Part of a small language model's weights.
Architecture: RMSNorm before each block, rotary positions, biases on query, key and value, untied embeddings, normalized queries and keys.
Each number is 500 + 25 x the weight over its row's rms, rounded and kept within 0 to 999. Layers, rows and columns count from 0. Numbers have three digits each. The size before them is the row's rms in percent of the matrix's.

# layer 4 MLP up, 384x192, rms 0.129, rows 149-242, columns 48-95
099:509532491543506538525512491527493515520495480505492514480500489479484435511504474397499457489518457490470506526479563485496528526485515531420479
102:460459504521476499469491484515492472533553515492502470524460513517497450529453486490483454481492504501495494488500486509490491535533479465484502
106:480525458481461455527517454488465498524553465512471530488516521481547484478468478511459488489455480510493503529527536529489519523497497531496506
102:482490496544479514523488501483558506497479561514492523466469489465515477485533562452476504469465500559482495484532484515497465491498483503527508
101:480534523460501533503478494486487483531513516493508479569515496495478473488525498501463468489553539450512515500545508481460543496462509517553443
097:478564476521477467455482514511535481484487503499484502514536523538496507474467482501492507468524523502490513539494505451531514521506498547509476
100:506459536473478532506475552522492517501446478540461492508474459491521524496533499465509487433455526502498467519466561472517487497490458513537516
094:510460496457464483527501543551524489463539461516484559533527488519525530526452528477496524518503527519496501518488510485480526539494475468559511
099:484450456504463467515468514461494498487466475500523500481451498539489507517467479512523501491572456487465506528489503481490515515507466456541568
100:479543488477525555485487505498513512540494533501514508465547480485534523505523492483525472482495504483465509561504484498513500477497511513496500
099:480506546544483524552487520507494527540496521470494499487497493528511480526496460474484475498454501494525515495489531510471466463452480499463525
097:493490514505482484522513513499571525508495477527485534474520532498474501486481491526468486463516503528495490491492517494476493552491493526480486
095:507523497497520538501495531467495467486493505505494517500536534484512540510474548489483487446498507480510501509500493462514505503486463454469450
100:473476526505505483510509489501495470502451513549516564509477535453510536537502463525522509538513471467557499508517505500477452535502491537545515
102:471522519502516491499510481501557538536496492489546502496532483508486522527549477499551494494516508520500534547524521452503544443513480511532485
102:495525439524510507482479497519535484471499523485466507508458547505426514528497540514472479465501466516479497498508540516490468495501491492472480
097:475495525472475515509468508544488461526500511478526527464495531511488500551515501465490471494498484509522483474516518504521503535465453482520495
096:497483497484497471487525542519475486532478469496497540491504531499474486470508513495491523478515511498503503470498491495475515504458496495453520
097:509479516485497497523502511529516443493481541535494524544526509516549516495502476537498491511479504538501520503534510476514526491516472521503499
104:467532499507509553493444491537498480492479534475501480481480487486516482517536460470471505534535501487471506524502472551506497510491514502470518
101:454504511506495516502509513478498468502506493473513455482468508485507516495567492524518452526480482486509516456455469494479486460481453480524494
099:487553521520498484456506445502480536504496463495478499487560525532531507505545460469501508501514496471500550482477568479512509526514538484499479
099:527487516517536438486504502520506517513508483492501519460524524478514457500464462464477506521442527510505477502467524529510483531496483467514472
104:506542504527481506459496495563447465548544498501504488456485498510496542518515471490506504490477481498457514508532502489471486537500511478471491
092:534550498501499518464553542500517473505473472511470515523507499471511515526467505503495472569529456503463496509489476493515503493527545527497481
105:403482560508481486540459451499500445517468502493513519484517512492464509482494470534486472495520525509497503448496481461510501517536513508535471
097:527539514481474508491464482510511517501528534507502540482477498505481493468516466526504503481451555501512486500539519485524461510493474494520480
098:505499474517495506488487483460500497468521525508461467537540445493529503493523495493515466543486491489480492459519489524544487480491470486494515
098:531504488513475455509474483513443484485470481475531507492499463499522538547517492473502547478509444478515496494504497499547526520485488464466506
097:523490476503481555512475505479454448487487489518482488457525487512513538473519519460468509525535561513491511514510518481524497472520531519492518
094:553470496508493485479451523544504509466488458520535508459510475526525482477524511499485457536524451487496542477507494483495500523524519536543500
098:493479505526511504461542508485483495420537516529531526477511522515500491525469476494491500497521520520493576506540520510476509491488497449489511
103:484522468511527508536500516515496530468494476522499508498473505439523476529524494525503526464509516505438494519512513497506470488507534500477506
102:459485511512518529527508549491538526512510476491526507498513542494496511522477502488497496492438501488515547532490490468466517483418484480490488
101:507497535501558490505496440518498493521523513494518490449523485519471469464474490529520510535544525518471539527494490496458513498504521500519481
091:503538500497525497564513506502510482489480493490475533523464470530525508506484500498532469535452492500510492485477501505476489473568520520508505
096:505533492501458482501471510459516492489525517468521540513504488509516523481525523499505499481510447487508521480501470440451504523486495541504498
134:482482457531481518502463486466533501527486490489535510492521472476507488510453509513489448515544461525485488475494497482527490504494511510492517
103:480525487496517524521495504537474504475455542520504509519526513488479506485465484528532461524506498473493480485535539499507502495563493506482494
107:505481560506500507498459484499495516461496501540520474466511477499509474536513543490510502518521465551486506523534508427493498513520496461510539
096:482488487514523516476492499497530502469507466519509548539555479494498474515482530497510520478507495459498449468463511516536514518473470506464514
102:490499452525439470497452523497517523489501486527524505491471535528475537520434510545479497507494519473475509510517525516502517520541453524518549
101:512476489534513481507522557482489477489489538516477494474533450511523476476507542466520504464498484471529490481461467500502512531504499490505538
099:537457526573485476490507480468514520458479481494526527476484518488457515513468478493517498535528474491531515472488501494533517499487525484523502
097:539511500516467544542483479508498513516455495501483505449497463481518487500503501497504538461478501493534545506502491516498539508552504501466511
103:504537533514494476504533508491505527470495481554514521466501520509508529542501463522456497494513520500533505509525483465518488501486523530493465
105:494516480494536512432536474477513493486479525497521490500538502473490473517525477433502471491433497555497477532499482507499502471487491444526485
105:497506535490473463516485512502515450525514477494497541520525529506514526518469503480479514521489466511479572539493532519519474488488469454527495
097:514510486541512496454535521504495515470530491482488553464494517511508464516503524462525504515507461494477496510501472450536479529537481526511505
102:526522450480474487508483532516530470480511501469455462524442480481490510506480498484439456496432506496504480529527496514501516580494535509491517
100:474535483479491460498488503503493468480510515504495507529521511499517532560538497482520527512470509502489507501513523484504498522543524530473462
107:514492442520497554485525506499533492518481483479511509519497516531506504473496510549489523448504491523493456502521462505491507445516477505530480
105:492522506417490557508501542500476449463543512519537511469476499466477505494506541517502546486483523477489477515486535524537490485491480502462516
102:511497497510463489518519482479520523460451502507534550507515510522493492490459510515462475538497456513527552508527523532490486429531504525500503
097:517483472498514507508483511477537495503523446528518488473492476537536534542513488478512487508519500547494524507506531498500507479471472512514471
097:482513489513491505480508517466472478511472532501517488492469473536461533501516476464466534464502506534506505494538530530477489492502526530473515
101:504504499514507470496520479488502482457503499546533539481516498485514488482491518495443541500546515535489539518483489514535520508462494528447476
094:559495491503505485525547478490483524490530522489530508509481499468489472508521511469524503501532473495483520512539537501524485475482510492523498
105:473520509486492503523511502553477515473516497469508517499498540503465489489520462485495530469475525433518512481483504535484498502476498496475487
101:462504518511489508499498455497521534518476510505498489501490503477463508535471520529497546476506472514513479474471477494511497525485469506493498
097:483470501492519521482465519503491438508539518506480505488517484501489501475488524506481494520490542466534483465492513448494486482521550486517540
103:494461479492478477467525534521454499529518488519548521482500530508520506529502498507487481482558494475493486519466528504481507505528521447516484
106:490511464513509482553555486489468525498468524465488510504475473474507510530490485512474518483481490498472504499493524478511454481532470490534529
097:523505499513484537495510518485495491538512556519508495511509510471502521519492519499487469513497442509477497484530455521515488481509457490458506
098:461504508487501468576474464500476525505463528520492507481484478529479529497465498527520471506489491491479505477499491516533541553499495531500489
096:476458521484488499487499519498522539506471520493481482494498556455494465516513517512506488501512473525503468491477521546516533485453472533529505
101:526532539481520520514556497515521506514436492501485511488518506506504525454511520497484502518481483492513532531499521467502505490497489489502497
106:486470494537514541526484501478464469483536511503478496443522503475460511520509506526503493513500503532485489514523494506509525486502470490533499
099:510483511454512533499491522537541519481527481505464491482473473457498465550504513538484501494449527477505498517487530479475531437502527510476567
099:499491517507475525468503475466466478530526518498516491497533517534548490457480539489545501509479489516491480501515481504482520461493509544537522
101:542526482467501515545513529471498482488464499494509486522473486506511479464474509462495517498495509506502519469438486523480511457481502532511504
097:495479533500531476499502491483519501529478492496547506473483489457533477500526493456515514477505504500505449590521547517499448502485519479487434
106:498526505490463520484464516529510496484473508516485533464530516502527493478479503493498555486486508480535508521469503506544475479503478481489479
101:504466476486508516507511512526499479566496519499532493521517490481494510463490497494494499472535503478507474481524493488503464505522511477525503
099:526467493481516506531538481512510534532501532476518500523481544502497501493466518526451506499531503484517509509484520487531467528481504518471463
104:497533476475511471490513525486470449488589485476535463523515489519509506540550520519481501487471491503506522498469500473475478531493482514487507
100:513475524524542522475496467551482503534497480518486496484453485504531453549509470487534521495516553480490506494510486515500502486460511485505482
102:530499471500491558509526478499543522507519470500509525523465497489475489502473507508508516496545489525526517488485527509508511489476480557500545
097:481501491483487509544467504493517554535520446478450512509529519485492490527489526530479504512488501479487491503485526457478470501478465535503493
097:469477523523523508524512522552506439507491500507458502528556519548508501478530490497495508483506505490506438493489480491560527529484466514492511
103:498520499472563508508521511479526490490456470515524446483477504475494495479461532540498470498518519534467538483483496530484489493514535501532529
095:455507513502529514502514474522534482507521471474466534502490519504489523577515457504528458452462509484467503564495479509540485467515488498556511
095:501493509518486484511470478500505473518484488465459561522487507478564495474461486490530481488466535525527456560465540475531471498532506477490517
096:467487479466506506479561509465466501541486546538487537488495494512524497452501495475479493482505531509525490505497492512449483507484536464487516
101:516529475486496449515462478507500522519544476520488496490507531466524524502505489481497485437490513498496474488505541498420465482504501527461512
102:501517510511532516456485501534498483493487507512481485463435501533500505449534538541520502472557532499506496471467496515465507465483517455503473
102:506519495471494521508514469522520487446500471516485520482545486486475491507507477503461528499484484510533513473557559499539485497518511520519539
100:489495478510525478506451440468524513489493506498527491502471499509562516505447517471533508460509516494538490476494532502479513517556490536515470
097:513518527479517516510471529529506497482473466506524485488517510535470518513495491485456511446486496521506500501519478497462535506536461527478511
095:501493495475459504476527461484483516485513515487472544480533505498469467510467475502502550496528518523489514494462521501520510471478507541543498
108:471497533467498479555488445492465512499487485503481503490468527501515527488488523495488492502504487505475489562464480498551484535495505495538503
101:470469442496494510451534412515529498473495554531513506489475531526497499480515485499528507506528550516536528494483498482488491530527568438508446
101:475478478496538518444467526475447521499530491493522479457504498554443499483523485512500485473491490485516547482527525474540460486456483517529478
095:500537520488487495455504511526470520489540510498523497505487481483482531509544477491501524515530518417491486486531506518544505495491490514523456
# layer 4 MLP down (transposed), 384x192, rms 0.0872, rows 149-242, columns 48-95
104:493499537509515503507491501502518535501504520519522486498506503552497458472493471520534486529487501528520490479530507452504525501539474483520530
098:477506536530501454538558511493494457488485513469536512486473484569520531460575494490479490523529525511523530476500468519507461509506499463482520
105:479522471449472542495488484493497530506533501535477512505489502490550543515509509463494541509493463466533470446522503516514522516500518514511506
104:465502504480531510510511477522514514536528502534537496524493482528533473474502509440499515497497520488467494509471477510491483529456488514515510
102:520544573538510476520514533492461503495512461518520495510486462441519472523486498549474474508503515468514540517520483425453465449514512514556468
094:495509485461507490479450508532508485476500494450514427435469547466521547470508493546510530493474509516519569513500513478516528476516465480510507
103:474476522519502499516476478521500470511523461508509454503483506456505516521493474455482495457507493484478524498512503512497515470519523509502492
097:494501493497438481536504468477495522486538538447488501512523508517504479466471496519512533536505509503531498458498578482491521500527474504532490
096:497452497491486488513519506530470512479504477530513486447476513484442487484489506475497516539502527475488507503541519507467559496470532458534503
098:496457491488495493508492507513505491466513507515459468490520500517503484490512511469475458512524535540523527498536478484473485520475515492530567
097:516515482574498477453524478475444511491476541502543512484480457486460512510468522529480490508505496509514524514504533529468484467472488529477496
099:485468521518509478498513506475494543532495528511495492474465460492433510516489503495511487497506529493487494517541513526474492481512516460516473
091:503480523476509525482493498503488506486509508492511477468435449511478461464477500499486482467511514504505524532475516510491496513529483512517489
105:513452502489484494487505489507468487534508535549515457499521489517494522484505554521495496523497499493446524509509498506504516460511475522528497
099:484491509500486483480535457510529431475447447492477490468505496445495514534517509510514540451521503496478472512488515509511507513461502521487462
105:529499525552505486533454464537522443485494476524515511488465495480481496492478476491468517521529517528485435508517476480526454476451531442479533
098:476542473505495517481483517489480481542476471488509510487550505501513518527516484480514521508485523496520494506485526506472482524474513522486520
094:548480494495469494515498576514515518482488508520500526515479556461511514490497498552517491553501488477521476472468476512459503475501482487508510
095:506510517506502478512467498520459479509461480529504476513474544522482497509486546487528512496479481509505464473493492522521492521475525485505490
090:495498536538506542498464521477509491470491483483495497497525516505528489520510492487447516530546521502468503533519485496517483518544505497455494
104:551564471494532502511500514478507462497475514468487473468494514518494467505490482493533512494479439485495515540543487508498501546470511510519460
102:538499503484496480460519499505556483497505512467500490486470490471498546520508477510457512498487513492478535495477529474503533476543503473487530
101:477453467533525457519470507513527493527520485504463502511500469521507513509499506535500449476509553504498549502470498528552491493507440489488531
103:448517512469512456496475486505490495542454531481512450506556466498517493502489501492504479450474498468532514527495477507488534498485480510555479
093:497478458504481512472481481440517452536502504525452496498476479468501488501480512455548507510524490531531497539463559486460518493514500470523520
101:506478469501515501535506475478523487525519469469526497472514502496496520464504511536480486509475506514496508493519469484484497511511510517479441
099:504502509485510541495486474506523505503538456524540485481496466519458457432515495523533537519500500540445468494548505480538524507509526486525496
102:514443504498433514507508482511498502490505478521460492495526476508482506540520519515536505475495512485521488521476512492480536518463487536477488
099:494505489490495530473524499505500507498463485482477532493526525522530496496503502508504505453505491502510556481428506504556487467521520490559453
099:491460498506475523497526509506505499487529552496481494489484479506507497519452528494524494517472537493510468519508518472533481484456469515523516
091:503528501523494463467487510484524508508488465545488531483466507496501449541508523512522523485467476492462498521526537530469500528448488500542465
086:487513486494488491484517497540514535526519476503480531468508480497492520478476513520524507546537527514488542517500477486482479504503494480483513
101:483504477477464522577484478536526489495490525480515458473517527471512512504509487510513467560521530522519475500509506507514499542494526523519510
101:539521504516488473509480453471433523520532474469452491470556493478518508450485504509523496473549512527490462519528498505448510511529491514518503
102:540484468521533485496497465485472493512521507511537496483504493484537502556492494492503472524525505532462506508520459500513521531470566515530485
094:528507516516500522509517479499491508469474511512488509543535515516518517477496445539501467507444508477518506487521499528484513489492473496512468
101:499461545509479485536474504518519492469511477513498535500485478487498488446481512514501528512504500555589476502503514496444518507509521495537535
123:520482495537481499510489518475507510517515511504512518500504489491499488501506497531510479519486471479512517484512505472504466489538452483529492
105:479523490484462478534490505527510466496494486491465500451482509537481529488553501487531528496481494507506573487465482526489495456527483461504488
100:488501494507484488540460474526519492479517488515506466512496517470503480529494519503465527496492488501460488571539485491545564483479489468481518
096:511454481508474510483479477488485521539512539556519460467481493526481512481445501501483520470506513457507494529512521503545524464534427569469516
106:506499516512489495548500540513477501481467488479491502521491495484512461479490522553488512512521506509525469496520467444501483514480464471486483
108:500468494488514504508472458509501456535455508504494494508526530507477490513457506517482498533536498500494475532536486535489484496478488564533494
096:525526505482506495527509493497502529553508529537474527479508520517498512487489549467478511445482497488496537519537481477491513497540464519438542
089:482533456499553518495523516492510520519479420500488516492519523495481538490533487506541525499519506437481511493504530459502513510493493499501534
096:462501547497473523471501448481481455474438501491475538524490534509469520469472483525492427498516464454521466498560496493529506522459480482493490
105:495510476486476535524499472527462498507507509500443496485493495522472504441564460519481474473456467515462510510478483488495482482510462524471476
106:508495454463492534487489495512508506502514551477505461474484514495516505484508554532480496489517533505521495469505468496468540545496514536473508
098:551544530481481522497500534489485470458494526530498462482511476523488490462489484483466469511463535489507531459471510507511485521479465489458520
100:508505472471502486513455532532484473483464497482505512515459483506508541504481487489444467492474520527512474519472519470449520522481513474481481
102:492498505452517502560464518492503466453477543498524511494495532510487502500485512468530494467524470470441496493466501491505515530541519513459457
109:501491552479448502517481471490499519529506482521515537543517519497490511481469516512489528463494492504475437516449499540471462501496496505529501
103:439479454508507524522519468467512495459462488505498498482526502527514487543520484502482500513464512477499463507509494548481522515492483501505500
100:496492562535484467519472516519453505472555552520502495469524521571532513531521515477493511495521514505517515483532521498516507463493510516494501
100:504496496509531498536515518528562492527463461512521502503510481462517501524497499525542524493511529510488502511488487480515500496485531487485498
083:486462508531483470487546516472517537530531484474493509520537466539500474465517473513504532476518484565471514516537504539491484524477514467469483
109:494445493494530475513519490490516540484500533525539496524487543476485511514489487488469523502491487540527551492481503497492491575476503516499535
095:496477438512587506483532472500507495476478542482490447493472481512486495465506473514517470516475491494485507476503479521505497490486508542461486
089:504503533484499537524504464463515445506500468488478502500507519552498461478514506446536518464524495495479500510495509497513507495467499506496485
091:502505453494485557475513465546506489490486447459473507500515496492493495516511523520484523483512525505461475532457501530490463528483466526451504
100:469483448450519531498489498499482495473515479501468501499509468438508502466493473496515486496487473533504486503500513512477491484501508457504488
100:466507524486483510513484534497498527525457514508529457460501515510556473505492571496520546521490521528537489516529500519518445531501482527475509
107:544523470494472459529501479533508519564520475516463530502511455530482525531512550526486530477504466507545544515505466471458512500526482554535501
092:511494483482444432415490496461470528510524505514506520468462503498507519474495513510524535490503521510453495506533511480529552470491520521449492
099:501520523504501512510512495495493500520520447522498540537517486494520504532482533467509486464529510523452544502501508489485500545493507478454524
099:495519514521492494495501504557484539505493482557488501503520495484504487476455526457480527514480494488510482477500482491467488471525517485511520
099:507520474497477476514500512527516493521494495546463489488503516494542497493485524528503530502503478525482489527475506496499483477478460535496484
106:511485471514525484522462465479510473524483495555525503458467507465483527531514506515519514482508492459512476526472452495501504537538527517516531
106:495519515487464531484492503510443498478515492547512490469495517486492512460507543511517451529528507498480522527491511461505518469512472497473496
092:502502508511529491456510526467474517457528513497462527430516517527491521502479465496500498533469500484509483479516508521509534456508569495496542
107:528501519502471498570508499483487491517475468508522488518470484527497524464526521531502546479446462488462505516532518536520486478552489466484493
094:557499492526497487482512518481508488525529506522473538481487479462476510482480543517504529501475523529507483487513510512499464482492487481448539
114:510452531488496539485481514495493510487509522516481492463506513521492533493498510492475450485514457502497510519508516510535467498488483525519478
094:486517457500466487417509468485534483492461477505489519522455529485470496498501476512520474491503521445502518488506488491500490516476456523464490
101:496524534521523455505494549452511486489471503486496478501518541512526494495470511521481519547531514512510513485517561527517484472521484484494493
106:466496461497471518515519479477474461486487478522544507499489510508538539511507456463535469503493512516500510511520513551476465509500495491523512
098:495490519459501496516423519529519486501507509500494511479489493498486511510507519507523426508461534509555459534480491494505503520483516469491501
102:553475488492447469488530524479494483474553507484488508528473491479501494461504533466463551467522514537459476555516488510531491461493465532471516
100:494478517524489518546541511503528494497537449457521471483482510509477543507468512505498517487499491487469491509493472500514551509468495519506517
093:487489469522473502471477484537476501470477535536544487471484503465480497483468510522457565527494493558488450514503544462490519479500513522495498
110:467475469524473462466505524507525463530479516486456494495510450484514501494526489493517448461471515491478487510483519483518537525469471494512498
096:487486497472530521510541486491510483501480542481486519518469470491531496516468543527542497458533469521494456530532466494491513550505530492493559
090:515468529544521516493484474512483464529507563542482496503502458465551472460520526470500487477443476503496510500529537517536537512528508508487512
081:524486491537456502545475501473505494503520497525461548500489544498496487487524436540454459530497458469471526482477520501527486506491474489463500
104:482508509516494474468479511522488512509511484491463497498590508504519518527500504518460497476488452464536486512496503472500445491489468527486500
102:483487450538511490509488461486484513482511519499520513481519527504469519484491495540477555527466553516487509533481491492523483547518528529560492
103:478497512492477471506488503476516507489533549534472535461510540534536509489459506462521499437488511492529545472509487548515524492500466489474479
095:512521447511482519501533462526536495531504507470527512492481528527530476545482462531517473512497471519490511499487521510487532502459472522496476
099:503511518483467454559506518480463499495524472525482493522517469531543530461516474509496506451476498504523506474493535509516478522502499491512526
099:476511509495498478526500575471470470471502524492486509526507484476556483500499524512469490501515501468510501514509516483464514491480504513491523
104:494489467534507528519480490484511516500442461524495532559485516538525441507474526462511537514514462528452437542494474501515497525509507479475515
103:526470509529499495487517497534477500539514519512465512556494493497506477562531497475496484473500524519548464492481517540484524486493499479480471
102:426528476516480484524501514463490503441479504517513476482543505509456484538477497499513488495530481470479498507553506508499486479504529469519498
098:520520508475486511516510493484507502509473493474533464522505508445478478470503497501462514483553469467482442519497477459541515459506507496540538
# layer 4 MLP gate, 384x192, rms 0.129, rows 150-243, columns 48-95
100:496496499466495499443451507550501512450545460473486486534534579480493483469423465534519496517479511510506503529488492530491503502503481485527476
100:520532485513515544495540483525489518484461540517511491561514468474546475478504465486500520502453487533493510519541498512480526513510541481477518
103:492469501513515485528503495497539474544472482441470466505466494483520530487479490514560463451498490473520511498468516488502500517522481463511508
100:505488451472512530508467494509500496514509503482509533549517493479501499505503482515486519475523498482518530493522496516530498500469518457527517
096:541474470478505495539528480452480545532516500490495525507472480526529494496502520493491480523527466525506486490491527478514484436477499464487500
100:508520479502527486498492451444493506500529502461492525551492511488465492516455498508503492521517510548492439532496537518494480494514514498529479
101:465542496554494498494510464426509502531482527474524449469496491494480487524500513539475490503517476523497489520512482527522479458481514498434462
095:492469486494485500500532488477515550481513528457485461499493534486492466499509504501502470492465500478507479514539494490453484518528480504532518
101:564517505546491485483502484526460498453499520479487491488425512475525508515516484502472503512497467554545485508523522530572498470523488459529490
102:488508454522479495471483473490473467485518527514493481485512485483468511501469544513491464530491487504478494508522487500529551539517536533525504
104:496460445494489515506490481450489508461508470476484489456482481498483512490499512526503526461541515461481501539492445490510482501485500529527507
092:530455509496505484487489473482519534478461502530510505489528491500503497476496455464516504532439484501495534487465494490503513522521495535567532
098:524517475503456525518515525524487505502473486510486483499477507541517468484517505481470480502463491484510514515503508520505512538487504476501494
101:482508505510521498471510499488509508499513535499490510502526481478494553464521483520477463513505488515517480509514490492440529527504517497461549
101:541501491497526478474479512522520451495536529498490499497479506479461474460537490542460472481515467479509482468504509574490457461514502491510505
109:510523498499492536511427530517480489529484518518497497489492544532499535522519518485509500488534480505510480501480515525518502507478482532534480
099:503479523512489473530539491471481471532515515448443532527556512464505486486479509502507517497509486510520508461501482490515488469483470496458492
091:535511496465533507484524529528485466492506484525486516497554468521521510448479485536511496498449473500476505517524517486475558472509483504517446
105:495493485496490563476425496452477468464504519513509451496500498488519487527518522495488495544541508514502530474493480489482503514478514527511504
098:570503501483492505463496529488504520548511504517507493464495527510488496467498480518476471527479469463487516508506497509543510482481526520485534
093:482511495521458504469518502494508523461537470504495471471496492519497507484489477494509520533494530528519482505475519531527489483504465519555486
097:479523481470490514522522509417489501503467513441541476474490518495489517545517517522533489545497495507471484506503477462480488463516515525494530
098:467458479473504463476519537459507516470494492493498493469525506534466494516481503510469494513545506517521501468482492484513496474498483488537483
094:524522479502511505527500516484456533519527525492514470478508545501530515503480538490534525464526523517526442493556513521500464463483507490469453
104:550532470509519499526499508460516525485519499488513449507508504479482474504484472520545500514471489507487510555507478556492448482466524461478476
100:505449529520502500457465502503481481530466483515507516522482508486497501488501480543478541462532521516499518531493525516505508504501514443462502
100:504479489501501472511513474486508499505500539485526503493465468526521474515487447515513489464517495485497517492499501511484494467483477480511484
103:430452503515513470552509517501518514536501512511472435517525504457488478500523479512532469494519509503532482472529536494532472504496501521521461
101:537525486507511481474451454530496499469505495522474510500538479467459505499526539502501484525504519528507472468473467518483528509503492517513496
095:515513474487488545488548481490529509564516496444489451504493515470466514471504475504495493431499542501513475516487472535506501468507541477500503
101:503514512584501486470512490489504503463509546527525509533521512513496445499458527492537534478464515516509529492505481489497526513486478472461515
102:467505530491486500492461512533457482512505475512517558465462479466505541500513478532488495433476471488446459518514462460498478476481550524491499
099:556503485519504541506497525523479510490467501495511492523498538495496482503465478464513500481462519488481527524482499488517531476487511526491451
095:515518479509516526493510463502456494502524523477517467500516513497466537463493503509484506474508544474454482533500483551510512509490477497507489
099:534455514521462508483522505482550531497532511516488484478483502475484504558514536471491522500555473518485493497538493486495474513493481485480482
095:524537519568518462532476479507448568511507533467506536507509486482525467473519560513457497479534513485475517470498473508477505521491500529513528
140:549458463528498492480452495462530495516476521530502496464521452481506494518479494526474452534554470522506485508486481470508480468504495517523523
098:490506518479491521520484493499521492517509501496488448500513454499472520466504511472471483526492432506542525468513502523494469506484482507485538
097:496471476533463497501482496488496489512510512518510484511477501509513491498491476498482517430453515497503530459500499561490490501476496517495475
092:529476510514446510536466478479485520483493498475510468472477524497481489508472466480535499506519527548540486455494509520491505519530563481492451
104:524491511462494472518513529485499534434507484543460484493477523457459515498527511487526466477520473463485473501495504529543531519503502508537520
108:516465489512509466489481465469521540487467512521515480516513482535504457483480460479549471543507507513499506488466462525531540491483523490501476
102:503459518544496506485434531481465499539481488451511513473461473443459518497470513483534482543574441541486484472450496482505465517496468485534485
100:552470519478457544505465488505498481480461507489480547443544477492525477488501509491497523450487492457518549463514493490523495501479519534485515
100:524471497505536528490453502545491482500496548507477475525483483466526478457483512498528546519503473499468509500456483521506523486507485506500539
101:493468508504450527468511475492516449517469514544523477495512494491564490483492529501504512494466564486513475518520507498498522494515487499492467
113:473473463450524559510522531528506502489514550495496436454506500473510473442535517509489458494541491499482470485504470463437533506501512539493482
100:512498520509504499516524491497472496500511539517535501525504506525500525483528525479482526540497498519530512490530520534533528526521484508518487
105:564526470486486492504491453494494494532469492483455504510492488475510453485447447462432475476521494510486517509521521499520497474454501510507516
096:503475464473524530519499508485531491505505499504498510447506532528484475503488498501513531510501512471478471518513505467476478509517471520491495
106:544478456470487528526506516502536483505513513446488496517445524485501527478495495470470471474505469517536445480491505520446486479500486535512503
101:488510470525508498459480489493486510479499504529432454509534510540541462484470490507469511503513467493474512478500492471536477511476515505521495
107:482462470503508544521543515480499516499496514510498492506570508522506529482492512537484520533526511530477558519555523490467500471521501507527489
098:496522541481517517512489487485499549509501528441502501525506483505467536493460508487521502514467507514495493484498485500516508484472521477510509
093:481503529531492556496497500435482437487511512527503488483515502502495467508510483492526545471485493537529518487512540466506522510495485499467498
105:508507515479434498502461473484512517535463491504521498536481499473542495518506497521523463509484480519472504507448521474494490495500514496481483
093:481500497501445534515518489477541547530477455514473499505481469492492489526506537476495476480509476490492517483507460475519513522534510521512505
109:513482504557512483477486490474535466523459512541481522465497465490545455504475545506510479504496478519475518556496475480540472499515505518520515
102:503513506487472518515461443485517510489524495519470472482531524468512527537462497526483510512490471508489494472471505511526510509472494493499496
097:485509500489493479463531498497488517486480491493445465492502516479504495522554519524524432489526471464499476527563538534499501544513472485507463
097:534490514474504486490491510509491550464502486493472480532449580480509476467540488515486502477510525537554538543540483466544523471527527512479509
106:488511506481492515482489506499475429506494488494496511515519555513494507511481512475525475531525487507502474505505495479501486510532509530498450
097:472491502473500480507507554510519492496472451495466497496473527517530489477533484522522517474507508483482519509458534488478546480507526520536518
099:464516540473487495518477470484508502513500514516490504542518495502456496505432504531560531517478520503522487474522537476469497561525444488538471
095:466488487493498488498447518478465539562541512453437514524497510516476474510563468500529528483498495462525508493526521523476531495479481482500526
103:480522458528476477497477519522543495516505528519503508515525507480485456507444489530524487476488497479499538507545471524510524459534505455477476
104:512530506562522480489508484503515524513493478500512522472521524483475502489509518493463484484462487501457494503532452478504486521506514520533482
096:510457520507510514515519498479467556483519497489509487493524482459440468500507518491473472495439507493493504509510486466480538528547514481462488
095:531493529547526470478483473439490528498517487507516521512519533519526508474497490546457514493470526516553484533534474533488505467485511548483522
105:457502506518518503498489482445453481456525507489513496556517557477513538480503464487486460484497518514493490539536505497500473536439519485497488
098:505488493530485504504438499511493500472528525508456528498505501518479505526556471524478531496536503498498489461477481498461544495486499505505500
100:516511508533425489499506492479487466506512494545503491540527518494484475507481393493505505487496493528490502498491505516505501468496501484492483
102:493503522515511490522495523493509524451495495471487487507543465524521521513518494539510517506498439496489492515507473533520479482491490553468547
102:522476475532460535498418501531472521511502503505462495473510471484533516502474482502494547496476465503502460469494536512508496527430464503514492
105:511478535504495526488419478525468481472483510472524513524458504504509506501506522509530501496534461466488568497494491521505520487500511467538496
102:479544506488546487493489524515489509496482474503492504507468489485469463535461499463528483544509510482527482501508439492484535491439495506499527
102:489505428518459492529516514504475538540528506510522477490513501521516543469488465512503488534467453493481511462514550513519531501548510506465550
102:520488529508504490504471536499509482501507492507502486509460511505506487468512523459459524520495535478543476509501511555500507498471508489502511
095:519478461496470483485513496478511557514548497492505503477469485445481514503503469494538436481532479507549532511507503524461453492487564532478474
103:542527495505470439475515536488503496472509489456443509523551500503469506457505470505477518467462503493530463499496523477484538495455492493514473
095:523453507513539523482528443477518490486532459477522496512496480516461519543512519483508468516500486486481493526520480500481515483505448508496518
097:509499504464525530503484480508502479510492527469521478513493503503484511506510488481546514489535440499514516538531453502495529487482475500492487
094:509497534516482489538493489479527515475537473460514459530501503481517516553513494536498473505473483506530506494515496515514534463534488531530513
102:505488491508476497526549475469518505474552496466499479518463464507496496504475460511509466491483451515475529507456504493490524478481525525510528
107:505501509548498488563479514447463506487495461469521475479523476499512522504496486500492477501483495471514532511506523536514512494506498487455546
094:492483472568549496512482532505499500489511486524437548490490510482523513512484518540490464470507471470518493505515467537477486488493483496466465
104:529484468510512496513480498473495493523478426505465524491488516508514508453520463518499512520491513502487531519478472517516470494489523490504532
101:465473519567482521542464478509507466502476516487498509475531526510474502514496498506515540509482469502490491447544544522530567488503493447514518
095:472464484521526512489513517483541458478494491522541508480504436455526485455501512516505513493464521505488505475508540514473479501507529490499528
104:488499538527491474474457500500449528469509469470533503505491489516496490512474540509500541471521515509483496541516511528501471509454503509557493
100:472512480498505524458448491516479518481529478514525463492498505476549507500493490472486490485529512492487518480457465533450494496511539507504506
104:469477555484502495520472498524539455537511540483504508509504545479527521479507517464495468505483507503479517482472493490540457546527558512446523
095:535520521484509506498470494519566479483515492513527433467491479475500511509514434485546528503505487473464497468532491506517526468487512494486470
092:500501514511519492486528508483478513518551508508509531483490452549456527484496474494508490484513516460450514461539482431512507516465512468507476